Each number is 50 + 15 x the weight over its row's rms, rounded and kept within 0 to 99. Layers, rows and columns count from 0. The size before them is the row's rms in percent of the matrix's.

# layer 5 MLP up, 512x128, rms 0.115, rows 106-160, columns 0-127
094:72 27 57 54 36 35 74 11 44 35 61 44 64 64 49 57 56 64 52 56 53 19 75 54 50 38 80 61 30 65 53 43 40 35 63 69 52 49 37 42 46 19 53 31 34 38 60 84 38 60 26 48 59 65 49 40 46 47 45 69 60 52 60 31 71 28 43 53 62 48 37 62 81 66 57 12 48 48 31 79 59 32 44 74 55 59 50 55 62 61 62 35 68 27 37 36 66 50 47 50 64 59 67 71 52 42 50 23 27 36 36 68 53 28 65 55 39 51 55 52 45 27 56 68 69 65 67 53
105:37 33 29 70 46 57 57 53 74 80 75 50 64 72 73 46 40 27 67 48 41 52 45 62 60 21 64 52 64 44 53 47 54 36 62 43 49 47 47 46 30 47 71 41 60 37 41 39 31 37 60 45 51 40 36 77 43 49 50 65 48 77 43 36 69 31 26 62 40 53 55 43 53 45 56 36 71 35 57 56 50 49 26 34 39 34 35 44 45 83 62 98 42 39 20 39 43 61 49 65 64 60 55 43 76 76 53 21 52 71 66 31 60 54 63 33 37 71 77 58 70 39 42 23 50 44 69 64
105:58 52 33 65 37 82 45 30 43 46 47 45 33 67 60 41 28 71 70 42 55 48 67 53 52 37 73 43 50 56 74 67 24 45 50 59 66 65 37 32 50 36 50 38 35 39 59 37 36 62 60 33 48 62 48 75 44 53 67 29 76 32 51 63 46 73 61 21 64 28 44 51 48 46 41 31 60 54 72 43 37 36 22 51 39 43 57 40 46 73 46 48 54 62 54 40 23 84 67 34 54 45 34 42 65 31 34 52 49 72 48 79 84 48 89 58 57 52 68 64 53 34 56 33 49 44 34 88
123:66 56 64 55 37 21 56 50 82 38 62 46 62 58 55 51 33 41 48 43 50 50 64 42 45 35 57 56 44 34 67 42 46 50 53 50 63 33 38 48 59 40 62 29 35 50 48 62 20 32 66 48 38 30 47 43 60 62 31 41 74 69 40 26 67 68 32 60 51 34 35 58 26 52 47 28 51 24 65 49 78 67 36 33 71 82 61 60 48 67 32 76 64 47 33 63 68 77 50 84 50 39 49 62 40 69 36 43 77 44 38 13 47 54 74 60 43 81 39 33 49 28 49 41 63 74 34 51
108:55 35 34 69 50 51 47 36 44 32 66 34 33 41 54 18 65 19 65 64 44 63 60 41 81 45 78 67 56 56 60 26 61 38 40 51 55 23 53 20 54 99 34 38 71 55 56 57 52 37 60 36 81 48 56 56 51 55 43 71 51 65 45 30 48 79 44 50 51 39 44 20 65 57 41 59 41 56 61 66 71 62 72 51 44 39 38 60 49 53 31 64 55 25 57 18 75 71 76 72 64 64 63 31 35 42 60 49 48 71 47 60 51 50 56 56 52 54 23 47 48 72 61 45 52 58 35 54
100:55 62 36 44 56 43 67 70 50 26 45 44 41 47 71 51 56 64 47 42 54 24 54 65 39 45 92 51 32 52 46 71 39 63 70 56 72 39 56 63 34 46 40 32 48 69 74 51 53 51 59 57 37 47 63 65 51 55 38 45 62 16 49 65 53 81 47 37 64 43 30 45 65 81 53 39 49 61 76 53 44 17 35 60 59 73 22 66 85 38 35 79 72 40 06 47 55 49 59 81 26 63 64 24 48 58 45 29 56 51 37 55 60 51 44 37 52 51 55 55 35 57 30 65 45 41 48 39
105:46 30 44 46 27 48 39 41 53 52 31 44 45 31 43 58 50 54 53 55 33 26 55 32 20 29 62 65 41 54 38 24 30 56 56 68 44 31 45 41 47 32 59 68 66 18 69 51 57 27 44 45 94 42 15 25 35 72 38 41 52 61 40 52 91 56 57 59 59 52 57 72 73 50 68 71 31 39 36 72 41 63 65 49 34 35 37 37 35 50 57 53 62 09 46 28 67 60 64 63 38 69 17 57 49 67 60 52 54 53 68 34 44 52 57 65 42 65 63 55 58 54 55 38 44 53 35 46
091:62 41 52 59 45 36 46 34 48 16 55 29 57 47 62 82 37 69 36 44 30 69 68 69 61 57 67 62 44 52 16 55 55 82 50 40 52 35 46 12 64 47 42 35 37 52 39 32 60 36 73 68 67 80 56 37 74 27 78 46 48 49 33 72 62 51 60 59 66 32 40 68 52 57 74 35 44 41 58 41 58 57 56 35 52 48 50 65 67 78 61 72 43 57 38 40 32 64 52 47 49 52 73 62 52 36 46 76 43 27 11 31 35 60 51 50 46 50 15 31 37 57 38 50 50 51 56 53
095:45 38 43 53 46 55 52 54 44 56 39 60 69 51 72 55 54 73 55 32 58 44 77 55 28 44 63 30 64 57 51 40 29 57 82 41 43 40 47 44 50 34 40 60 50 66 18 66 60 37 54 32 48 36 32 53 49 59 59 67 50 66 52 30 67 46 43 71 62 44 74 35 50 43 49 41 60 26 54 60 71 57 54 49 51 55 24 25 67 50 44 35 67 13 64 58 46 57 74 58 56 32 74 31 04 00 46 37 35 34 66 65 62 41 45 31 71 49 30 39 46 45 52 64 56 43 31 76
095:48 61 44 60 39 47 45 49 43 48 66 58 65 32 44 68 49 43 58 60 49 68 18 65 68 68 64 30 54 68 66 66 36 17 63 49 44 56 34 48 75 39 45 25 47 59 79 82 51 32 69 24 75 36 41 60 42 60 23 48 46 50 33 74 58 27 70 47 67 56 62 28 40 48 87 52 58 42 56 41 54 53 37 52 40 58 37 56 36 57 78 54 75 36 55 16 31 41 50 69 21 56 44 59 59 52 67 62 35 52 68 24 28 37 60 68 34 69 68 65 46 47 50 63 29 59 37 45
106:58 47 31 57 35 45 45 52 70 37 77 47 52 63 53 75 51 38 74 53 46 75 77 46 64 41 78 61 42 30 65 33 30 27 68 63 45 39 42 51 57 33 51 52 42 69 09 36 56 59 53 33 30 62 28 38 38 66 55 40 52 46 47 48 29 33 54 55 40 39 69 31 46 38 68 32 54 41 60 50 34 43 19 40 58 60 54 74 39 46 62 46 39 42 53 56 39 52 42 43 35 47 42 39 60 32 63 59 69 49 66 45 65 38 70 97 23 55 58 37 84 58 59 71 43 88 46 73
086:26 45 44 59 41 48 53 87 55 56 40 61 32 58 40 50 51 51 83 71 51 45 63 51 21 37 67 34 47 88 66 26 47 51 53 74 45 59 35 45 45 31 18 68 43 46 50 44 50 56 39 29 55 49 28 52 44 72 59 52 61 35 56 35 47 76 64 53 85 45 20 25 60 77 49 21 44 70 35 36 66 47 56 45 64 36 50 40 66 43 48 61 38 07 55 49 48 34 49 55 74 71 69 50 43 50 59 39 47 78 58 72 43 57 43 30 71 27 37 50 52 79 46 43 55 53 50 44
105:43 40 48 54 43 71 56 58 35 33 39 41 76 40 59 62 78 63 77 40 28 30 48 35 38 49 41 61 63 42 26 52 51 62 48 36 82 24 65 55 83 70 37 42 73 28 42 62 52 53 54 32 32 51 50 52 49 59 39 56 75 50 56 32 76 72 52 76 45 29 47 50 29 47 48 66 22 47 47 82 18 36 28 62 54 32 44 64 77 57 56 55 57 61 49 55 63 42 46 56 43 52 50 38 45 48 53 31 29 86 32 19 34 63 79 56 43 60 73 33 42 59 36 45 48 62 53 46
098:77 52 38 77 50 69 46 51 44 22 35 36 57 65 50 76 37 44 63 55 71 55 45 82 35 27 63 51 36 50 45 27 69 69 75 55 50 40 30 59 36 57 79 38 69 43 43 23 46 46 65 28 35 30 16 29 64 64 68 70 63 43 54 43 43 46 53 53 51 51 60 51 49 49 56 34 25 41 44 67 71 56 54 38 52 41 50 53 66 66 72 38 50 28 67 23 49 50 46 93 38 34 73 27 34 55 43 70 25 44 54 68 59 37 49 69 54 48 51 38 61 54 48 40 46 18 35 60
101:50 65 64 45 53 44 62 30 49 69 24 64 67 15 69 68 43 41 49 67 63 50 66 50 56 52 63 45 40 50 50 25 49 21 44 38 53 42 70 28 57 71 45 68 48 29 30 59 51 39 48 44 73 31 39 38 67 56 71 71 43 44 19 34 58 72 43 60 63 41 51 50 62 42 60 68 59 58 58 67 31 35 47 14 68 23 43 51 43 61 87 73 23 74 35 28 49 57 46 37 41 57 21 62 49 88 59 59 52 72 51 44 39 57 57 65 48 31 40 45 68 31 54 66 45 57 30 51
106:40 28 33 68 43 55 49 28 42 22 23 50 56 38 34 69 42 58 39 72 42 58 68 58 60 48 78 30 29 66 60 59 46 33 36 60 45 52 57 26 33 46 54 41 42 44 54 48 25 53 61 43 27 39 41 72 64 69 36 20 39 63 32 27 52 44 81 55 72 53 51 53 67 26 58 27 55 36 39 46 60 46 43 48 75 94 64 68 84 66 54 39 50 51 59 55 62 54 33 57 55 64 34 51 49 38 38 44 47 74 72 35 69 38 72 79 43 58 49 41 52 75 48 75 59 62 44 55
110:41 32 47 17 49 65 48 32 48 64 60 60 67 21 34 55 67 57 68 45 51 72 37 27 65 37 47 16 48 49 51 41 34 57 49 21 48 41 30 55 46 54 73 76 36 46 56 48 16 54 75 36 39 51 33 58 69 64 67 55 64 49 52 43 54 51 60 67 70 41 41 59 31 43 48 27 54 22 55 83 41 41 31 72 63 67 54 67 45 49 34 51 23 38 51 33 29 51 32 58 80 56 52 19 61 77 59 61 25 67 25 77 60 45 70 58 43 44 38 61 54 41 51 48 40 33 44 58
105:34 63 11 67 40 61 50 54 25 45 61 76 42 62 45 57 51 71 43 43 47 42 54 40 56 44 22 20 88 38 47 57 47 63 59 14 50 44 55 45 48 25 59 46 47 56 39 77 40 50 51 43 63 35 40 48 74 62 65 29 60 58 46 62 66 45 46 64 54 58 74 37 54 43 50 42 54 55 48 56 43 63 45 43 42 41 52 14 54 71 86 58 57 41 41 52 44 74 67 31 16 72 26 57 49 44 50 43 35 48 59 18 31 30 65 38 66 23 48 36 56 72 39 58 58 63 46 87
092:40 53 58 59 41 66 68 54 46 42 53 31 39 33 44 45 42 46 72 96 38 59 49 52 47 50 56 27 58 73 44 68 47 51 78 51 37 50 34 52 55 39 47 25 49 48 45 81 42 70 48 56 66 60 37 61 55 62 72 36 70 37 76 77 38 49 48 61 33 54 21 36 57 36 65 52 31 72 86 40 41 39 23 42 55 24 33 49 70 42 21 45 47 55 31 47 42 69 52 74 63 62 71 29 39 38 68 46 53 53 29 71 70 44 48 41 26 60 27 64 38 27 22 46 44 38 64 61
102:48 34 29 43 49 56 53 70 56 46 60 37 34 64 62 64 60 61 66 65 22 71 37 57 18 21 65 58 45 55 70 35 83 52 54 55 47 13 23 70 53 66 30 67 46 19 35 39 57 46 43 60 43 57 43 49 72 56 62 54 83 41 55 56 64 57 44 63 68 32 48 42 41 65 55 45 12 42 48 63 30 42 55 40 78 31 40 41 32 52 51 43 38 40 42 40 27 58 42 67 41 59 52 38 69 60 44 37 55 67 82 44 70 62 46 27 37 53 52 43 74 43 55 40 56 85 23 53
106:46 54 54 40 40 66 78 31 73 62 53 57 46 46 35 73 74 70 52 49 34 46 39 31 40 58 61 57 66 62 75 54 61 78 46 85 56 42 41 51 46 81 66 31 34 75 30 58 39 39 35 60 64 46 46 65 54 71 62 23 39 32 70 29 70 67 40 52 67 46 26 25 63 67 37 46 38 51 33 38 36 50 74 36 38 52 65 33 41 38 37 65 51 26 54 42 73 82 48 53 56 37 52 35 65 62 43 25 63 57 27 70 51 47 67 56 13 63 21 59 63 45 50 47 58 50 45 45
092:26 73 53 57 48 39 45 42 64 57 30 50 44 49 64 62 18 40 52 56 51 24 57 39 48 70 58 54 56 79 32 58 46 34 44 63 50 62 39 29 34 24 52 53 82 63 74 63 28 37 62 46 53 46 13 54 30 67 39 53 56 41 66 76 30 38 22 25 49 48 48 58 64 28 73 44 59 38 41 31 43 28 52 35 69 38 33 18 52 67 51 58 42 47 39 66 54 63 38 78 59 65 44 23 67 56 37 76 65 62 67 36 53 38 54 70 39 72 60 46 54 18 66 56 54 41 30 55
095:39 69 37 41 41 75 44 58 58 41 67 60 50 78 62 61 44 72 36 37 50 58 83 24 23 23 63 57 83 72 66 52 41 42 40 50 44 47 29 45 35 35 51 41 51 57 60 45 42 55 56 33 71 47 53 44 71 39 28 56 53 67 50 57 83 72 58 62 63 38 45 38 51 55 40 36 34 41 78 53 35 31 57 29 77 53 35 71 72 48 49 40 38 57 50 42 29 58 36 71 59 46 45 38 49 45 49 60 60 53 27 42 31 10 50 91 22 34 44 59 41 50 51 55 86 38 43 54
105:82 50 39 48 57 22 47 45 51 15 43 69 39 63 56 45 24 32 35 67 38 39 78 71 51 53 82 38 31 42 72 65 28 28 44 67 67 25 41 48 50 66 52 65 54 34 55 58 43 54 44 24 48 26 12 43 26 57 38 71 60 83 38 37 65 77 50 44 50 54 68 61 44 52 49 56 56 54 72 51 35 58 54 40 65 68 60 38 60 39 54 59 68 45 36 40 62 76 51 74 26 69 60 46 34 45 71 44 70 41 55 63 52 62 66 59 51 72 47 70 56 69 22 54 47 55 51 47
096:43 33 12 35 47 40 68 58 54 62 70 31 49 49 44 62 43 46 57 60 38 31 63 20 63 57 28 41 79 60 77 61 61 36 54 51 79 48 68 43 58 41 47 41 45 25 45 81 59 46 51 58 63 72 67 43 56 39 60 50 65 42 29 58 57 73 44 26 48 38 57 29 35 31 47 42 40 34 45 24 43 62 65 36 76 52 50 35 45 30 49 59 29 51 34 37 62 73 50 39 55 72 71 62 42 49 31 78 44 48 33 45 63 48 55 27 32 52 41 33 50 45 37 78 36 89 50 85
096:55 37 26 78 39 79 53 64 53 21 55 52 44 61 35 51 59 69 76 28 65 53 52 24 43 39 71 78 29 40 41 51 55 74 51 47 81 30 40 38 48 55 49 46 54 78 50 53 25 31 56 53 61 37 46 59 51 65 67 27 30 30 29 63 32 55 69 59 52 52 45 51 52 41 50 49 19 35 67 39 45 48 26 37 99 68 61 53 57 22 45 30 68 42 46 37 52 36 45 33 34 60 57 55 43 56 83 55 41 45 33 49 45 44 59 36 74 41 48 52 36 77 39 56 62 50 61 48
097:45 36 35 69 39 39 27 62 36 29 45 39 43 64 99 44 46 53 36 51 54 39 43 60 39 25 28 77 49 63 62 61 35 47 48 55 45 33 60 49 55 57 45 70 40 51 55 23 26 53 69 44 56 56 55 59 50 70 56 54 55 30 51 43 64 71 63 47 65 43 35 59 36 69 41 35 20 24 31 99 42 72 49 64 41 55 17 66 49 46 78 74 61 56 49 47 61 55 37 78 49 40 31 44 50 21 67 54 45 58 70 55 58 46 70 52 40 64 50 56 43 61 50 46 38 51 35 79
089:50 65 61 26 29 27 54 66 59 54 53 51 30 35 37 43 37 38 72 60 40 25 40 51 31 66 71 50 41 65 47 27 44 74 61 58 53 57 43 53 64 49 59 41 70 63 45 39 53 26 49 70 44 34 45 41 66 48 76 27 68 35 73 68 58 41 52 52 47 26 56 61 45 69 75 27 53 53 57 30 57 63 58 74 64 68 20 62 64 65 39 58 73 43 40 32 22 65 34 79 32 55 56 57 40 69 62 38 68 72 20 25 64 64 64 46 42 79 47 32 18 46 58 59 44 54 59 48
089:54 45 44 36 49 37 61 71 51 42 58 59 35 35 70 43 58 37 44 42 48 40 81 53 53 64 81 44 52 66 57 33 53 36 28 57 62 62 56 28 44 29 64 76 51 71 37 87 48 51 47 44 67 66 44 27 63 49 64 57 73 54 57 44 60 31 49 17 23 57 44 52 32 54 77 55 35 38 31 70 67 43 46 20 59 65 27 44 46 62 22 69 53 25 62 42 43 34 26 52 54 51 65 62 18 40 43 45 53 51 51 70 31 40 60 54 47 20 55 29 65 84 37 50 75 59 74 51
116:32 34 42 61 50 63 79 57 47 45 60 55 59 44 65 50 57 62 60 44 36 45 62 24 68 66 47 42 48 68 53 35 49 55 57 37 57 39 32 00 51 44 62 46 53 21 44 64 31 65 65 29 40 75 33 81 64 58 31 52 62 35 46 56 69 39 46 61 39 30 43 66 59 61 29 44 25 48 33 55 33 36 59 52 60 45 81 45 77 60 58 48 33 63 37 23 75 50 47 76 54 67 57 62 67 34 63 45 72 77 67 31 55 38 45 63 48 65 38 80 56 08 51 46 41 51 36 58
090:68 55 32 66 38 35 50 72 27 37 58 45 43 58 53 50 57 15 78 62 33 31 18 94 38 38 41 34 36 57 35 37 58 67 85 67 43 44 42 52 71 36 48 45 61 51 31 40 55 56 34 50 60 42 48 42 23 54 71 75 56 27 75 31 33 46 60 51 37 30 55 29 77 52 59 54 69 56 52 42 69 45 50 59 42 58 71 76 65 45 77 38 60 42 50 26 34 55 40 32 35 43 42 41 36 42 48 52 39 64 35 66 63 65 34 42 39 49 63 15 72 49 52 45 72 48 65 52
099:39 48 67 37 36 75 64 47 72 49 55 55 48 56 51 46 76 35 55 19 44 33 57 45 23 48 68 61 59 83 59 63 62 48 49 63 41 35 57 71 51 59 39 26 77 47 45 50 49 43 49 34 63 47 67 45 38 51 22 28 82 58 37 19 28 56 70 37 50 43 62 68 56 63 51 34 38 61 71 67 46 73 33 73 46 46 84 66 42 51 41 71 44 26 14 24 61 36 47 56 56 83 57 36 44 52 54 41 33 66 61 39 45 59 46 79 64 80 34 51 52 43 43 43 45 32 57 52
106:33 56 29 69 40 61 63 35 64 73 36 40 55 55 40 55 37 37 93 50 33 45 35 62 70 45 34 32 65 57 41 59 43 67 49 44 49 21 53 71 48 63 52 24 59 34 44 31 30 30 46 46 53 40 61 52 49 57 57 71 54 34 54 46 79 49 52 45 64 36 53 41 33 43 31 74 69 31 72 91 39 45 55 27 43 55 50 74 56 50 80 68 50 53 58 66 61 43 35 71 31 42 48 39 43 66 39 57 35 40 44 35 39 49 77 59 44 39 55 73 72 89 22 31 59 38 54 68
110:38 63 35 47 30 42 53 51 27 58 39 56 34 42 79 40 42 95 74 60 20 56 63 43 44 47 54 24 54 86 55 50 30 74 57 20 52 39 27 40 68 41 58 41 56 37 48 33 53 46 40 54 68 57 55 53 54 56 69 51 61 52 66 50 86 32 54 53 30 45 87 41 27 28 48 40 62 55 38 54 37 40 41 32 43 54 68 55 76 51 39 34 29 56 48 40 38 58 54 57 42 51 76 61 46 66 71 52 47 58 75 14 67 63 66 42 49 72 54 59 47 56 31 37 64 72 36 63
102:64 21 45 39 39 60 39 80 64 37 40 73 40 43 51 56 61 68 43 47 60 55 43 11 23 35 64 45 56 58 51 17 44 43 54 56 56 39 43 40 61 23 60 36 40 47 32 73 51 52 53 40 53 75 27 50 75 60 73 55 66 67 46 74 35 65 46 34 48 46 48 40 53 69 50 38 20 54 68 60 51 17 61 46 64 58 43 33 53 82 50 77 43 75 38 32 88 40 55 46 56 51 52 50 32 21 44 40 63 50 77 36 57 64 59 66 42 35 41 34 71 28 47 59 44 39 27 51
102:56 50 65 53 26 70 42 58 73 37 63 63 57 89 58 61 17 44 53 30 44 37 84 49 55 11 11 47 50 62 47 70 20 63 56 32 65 46 32 25 55 53 75 46 24 66 65 45 49 66 72 31 43 56 38 61 61 48 29 67 41 40 49 43 58 55 52 56 80 34 44 52 42 63 51 22 47 43 28 50 51 48 45 36 53 55 73 62 63 45 58 52 65 50 42 46 44 67 81 44 39 52 45 48 58 76 71 45 38 53 69 21 46 33 68 40 56 34 40 54 26 51 42 61 63 68 46 65
106:46 27 40 47 46 45 59 55 58 51 60 63 59 55 52 68 33 50 46 39 26 51 22 31 77 35 32 34 48 77 72 33 57 52 51 47 38 35 03 35 49 52 43 29 49 72 45 57 64 65 67 51 54 49 45 50 49 54 48 51 61 50 67 61 44 78 67 49 59 41 26 65 48 77 38 30 38 75 54 70 34 15 55 60 38 30 66 77 42 67 66 57 63 45 35 18 43 50 61 37 51 63 50 48 53 43 47 14 42 63 52 40 71 73 50 72 24 51 55 39 55 75 51 31 58 31 22 34
105:58 28 54 78 37 68 73 65 68 52 36 84 64 49 56 33 77 58 65 51 56 58 78 47 38 47 40 66 67 68 63 32 24 38 51 33 78 51 33 67 40 47 46 80 58 61 33 55 51 65 54 52 34 21 78 41 32 61 50 39 64 74 59 37 67 43 46 27 69 34 64 47 57 51 71 23 40 52 37 50 41 42 41 56 20 31 42 64 52 68 41 42 28 23 48 41 45 47 53 31 49 29 43 34 66 67 40 63 52 69 58 52 76 26 59 59 45 32 50 33 48 41 25 51 62 37 33 63
105:43 31 42 33 41 67 47 60 32 65 27 26 59 25 84 63 81 40 53 44 28 56 41 59 64 29 29 38 42 68 47 67 26 46 48 62 69 34 51 28 65 60 70 49 44 42 58 49 43 13 71 48 49 78 64 44 32 63 42 35 58 38 54 42 45 59 62 33 37 60 49 55 63 23 76 50 36 55 72 56 38 54 75 55 29 65 40 28 27 26 63 47 48 56 58 48 53 32 58 64 61 67 77 35 28 60 55 34 57 57 61 44 45 62 73 62 37 51 80 50 61 70 27 53 58 33 51 72
111:15 84 48 34 46 70 53 75 64 62 49 23 41 51 48 40 64 53 41 67 52 62 48 45 57 60 56 36 58 76 51 46 59 27 33 41 65 46 43 38 41 52 43 46 21 37 24 76 36 52 62 35 70 55 47 53 38 46 69 48 46 68 37 48 75 85 45 51 47 39 50 59 52 55 74 29 44 59 57 55 47 59 34 51 38 50 38 54 58 65 53 65 50 81 33 56 49 53 38 79 33 76 20 37 30 50 91 68 58 48 53 22 59 29 62 77 24 54 51 50 81 44 49 44 60 69 41 67
101:75 46 27 73 31 73 45 27 59 52 30 60 60 33 15 42 32 14 59 37 60 74 63 29 75 42 27 80 55 39 69 76 32 58 54 35 66 36 49 40 71 37 57 37 50 67 73 51 37 44 47 59 73 32 57 44 50 47 38 43 53 72 63 64 26 70 69 34 45 53 58 35 48 37 34 35 59 33 67 45 61 80 47 35 80 56 59 50 42 41 62 58 40 39 35 40 44 54 60 44 42 57 56 66 58 23 42 53 66 50 38 32 70 21 51 69 45 58 44 43 58 67 51 45 70 53 72 58
098:56 45 53 48 39 57 52 41 33 41 61 44 70 40 43 46 31 69 54 35 35 46 43 55 18 62 29 22 35 56 60 77 50 63 52 61 45 44 57 41 77 14 58 60 48 61 49 53 18 31 66 24 47 33 05 65 36 43 57 28 38 59 43 59 52 49 51 57 49 55 64 53 90 39 68 40 45 60 40 20 42 73 56 25 45 49 51 52 52 43 59 35 36 20 51 34 51 88 63 46 51 73 46 45 47 75 66 62 47 51 57 40 71 70 58 46 65 63 67 49 48 24 41 60 66 77 39 67
104:69 59 29 26 49 47 31 59 59 57 55 72 42 61 49 39 45 49 60 58 73 63 88 62 54 68 36 02 25 67 56 56 45 53 35 28 47 31 57 54 39 71 64 53 39 44 56 38 24 54 68 44 69 67 53 42 59 57 68 44 36 71 66 53 56 65 30 50 37 54 41 59 71 58 49 47 18 26 52 65 64 20 63 52 50 38 66 79 62 42 58 25 27 56 39 53 38 30 43 55 46 66 30 50 24 44 53 53 43 43 64 62 22 45 58 37 37 76 42 61 65 71 24 35 63 55 53 73
092:46 40 41 53 34 87 69 51 38 17 48 36 88 31 68 58 49 61 54 41 55 71 41 66 59 53 73 39 27 70 73 39 53 53 54 44 68 41 48 40 56 37 49 38 36 44 35 30 35 54 63 32 48 62 51 64 48 40 51 38 41 34 70 51 30 67 55 42 61 75 38 44 62 28 38 52 63 43 72 61 69 44 28 45 58 45 57 57 78 41 35 53 55 77 32 32 33 73 47 23 21 55 43 60 36 51 33 34 49 68 12 41 35 47 60 45 58 41 60 65 61 57 37 55 46 53 10 83
104:50 71 78 21 30 42 85 09 57 36 74 69 41 58 51 66 65 57 75 62 38 46 48 23 66 65 43 64 44 72 45 27 55 37 57 50 47 36 43 56 28 56 35 48 37 73 50 44 61 44 57 25 63 59 55 35 58 51 42 55 46 65 35 18 59 48 51 55 63 52 43 53 51 58 37 73 54 45 67 57 73 45 43 46 64 42 61 51 52 64 45 49 57 66 41 28 36 49 43 73 28 58 55 38 49 59 24 30 24 67 65 45 50 49 93 47 38 23 65 31 55 30 28 35 52 83 57 53
105:62 65 19 35 39 81 56 30 50 63 80 26 35 58 38 65 77 49 72 72 44 73 37 28 52 45 39 20 70 74 54 55 34 69 41 33 60 45 68 32 55 76 61 47 56 26 35 76 49 44 37 41 41 51 52 32 44 57 57 58 45 64 47 44 64 67 42 45 57 25 46 23 64 53 63 26 55 62 57 58 36 27 54 57 60 83 57 50 65 66 61 53 58 28 53 44 62 32 37 56 41 38 45 41 66 73 34 44 45 68 48 40 45 44 48 32 46 44 43 40 66 85 25 78 54 28 63 51
092:38 51 35 45 55 36 37 56 43 61 44 77 60 54 47 58 26 68 61 40 51 32 55 40 54 85 34 27 65 66 30 55 54 59 49 63 71 52 40 48 18 37 17 39 45 06 53 56 35 67 49 42 81 50 39 22 40 52 46 31 39 39 78 41 73 53 29 31 44 50 47 46 68 68 62 49 65 65 37 41 48 49 68 53 73 71 29 51 21 60 44 34 29 28 66 30 48 74 22 66 75 78 46 57 57 54 48 56 30 68 47 49 53 56 60 50 33 63 35 55 45 57 61 58 49 70 62 59
102:76 65 58 82 37 40 63 56 61 36 58 59 46 74 47 63 34 45 51 54 25 44 53 56 44 47 40 68 23 29 57 22 48 21 50 65 35 25 48 42 61 44 41 62 59 59 45 65 47 47 50 36 44 55 30 32 57 58 73 33 43 53 37 65 43 51 70 31 45 18 37 77 47 87 55 46 43 66 59 58 35 41 48 33 51 61 44 92 41 71 59 63 61 65 23 64 58 65 49 47 61 43 82 65 40 56 49 46 71 47 48 72 64 67 90 37 40 49 23 49 46 23 53 34 46 61 30 53
100:76 53 59 38 48 54 56 33 55 37 35 62 62 31 36 80 57 44 61 19 67 36 82 73 39 68 59 48 33 55 45 61 45 17 41 68 65 24 36 43 31 43 72 25 40 48 49 39 56 31 71 45 44 36 13 53 39 32 48 60 54 29 34 48 57 75 38 52 48 51 52 65 49 49 72 44 74 22 27 42 33 41 68 51 38 54 55 62 60 56 61 96 44 50 43 22 50 50 70 73 55 33 42 64 38 72 53 42 57 65 65 60 48 43 46 31 39 56 24 59 62 26 36 58 49 37 55 60
094:54 51 42 25 47 26 45 61 53 69 65 62 36 74 52 47 69 53 30 70 51 77 61 58 60 22 57 46 84 52 61 48 41 45 88 43 50 55 38 69 63 28 54 55 34 43 54 66 34 51 50 59 51 76 42 23 65 54 95 38 71 44 38 59 35 53 30 55 43 48 29 52 50 77 38 16 13 47 35 58 58 41 34 69 30 60 48 56 27 48 64 71 52 56 34 34 59 41 49 54 40 77 61 49 44 41 39 34 57 52 29 60 38 34 63 46 49 32 45 69 59 80 30 45 44 46 63 66
100:32 51 39 60 30 46 57 76 31 65 65 66 57 21 22 35 59 35 56 56 21 79 55 49 58 61 57 46 71 35 50 33 73 36 50 58 78 48 48 37 84 59 49 28 67 56 61 38 34 51 69 42 42 49 43 22 44 58 46 72 60 45 52 13 77 60 62 66 32 43 15 59 32 52 49 57 30 56 39 81 63 41 64 35 54 69 37 63 18 42 38 52 48 55 55 34 24 46 74 61 38 52 74 64 60 48 56 76 47 60 38 45 49 51 69 64 57 61 53 42 43 65 55 51 50 26 35 46
107:46 36 54 38 35 50 28 47 25 32 66 32 35 67 34 72 55 51 56 41 15 49 56 50 37 59 32 37 48 67 62 26 29 34 49 38 55 40 46 45 48 53 35 50 48 60 61 28 53 58 48 51 89 49 70 55 41 59 66 45 70 47 62 54 54 64 39 31 57 30 39 44 54 50 52 50 26 56 82 32 62 09 36 53 42 47 70 76 54 59 48 58 44 61 48 55 40 54 57 68 39 63 59 89 68 39 25 70 39 59 60 42 71 61 51 51 39 84 44 05 38 35 40 44 64 44 62 80
111:43 46 47 62 43 36 38 42 80 41 72 35 74 43 58 69 54 51 55 34 34 50 44 62 67 77 59 38 30 53 23 47 47 50 73 67 60 44 38 03 62 45 44 47 32 44 55 29 51 55 68 49 41 54 48 65 65 39 42 32 61 44 51 31 67 68 54 51 71 42 25 44 54 75 75 47 47 56 54 48 51 63 29 61 50 15 52 56 58 39 80 68 55 63 40 41 54 73 42 50 42 59 42 10 56 55 24 35 67 76 20 33 51 44 47 45 54 57 74 25 60 35 53 44 79 27 60 69
108:31 66 41 33 42 44 87 56 42 32 39 58 40 53 43 63 57 30 54 81 31 58 57 54 55 54 50 67 66 55 55 71 47 30 29 56 62 40 31 41 37 51 36 50 68 88 54 47 25 49 49 41 82 58 55 43 35 50 33 51 32 25 38 59 52 45 58 51 68 62 82 42 45 65 74 50 57 24 40 39 48 50 57 61 29 55 48 47 78 56 55 46 49 51 52 38 26 68 49 65 18 57 65 46 30 63 71 40 65 50 44 04 66 33 50 63 38 51 22 29 59 50 38 65 55 86 43 40
103:64 32 48 79 62 61 66 54 67 65 56 51 58 56 34 52 49 38 58 51 78 66 66 64 54 46 30 69 28 64 37 65 75 44 57 40 93 22 12 29 54 25 43 60 27 59 59 77 55 19 71 65 56 52 52 54 45 55 73 45 34 63 40 68 69 40 36 63 41 38 45 39 50 68 60 38 19 49 40 56 44 47 44 46 68 67 48 50 39 84 30 62 61 56 36 51 42 40 49 43 39 81 34 59 54 54 54 34 33 59 52 49 70 63 52 66 16 53 62 78 44 40 42 51 74 47 37 52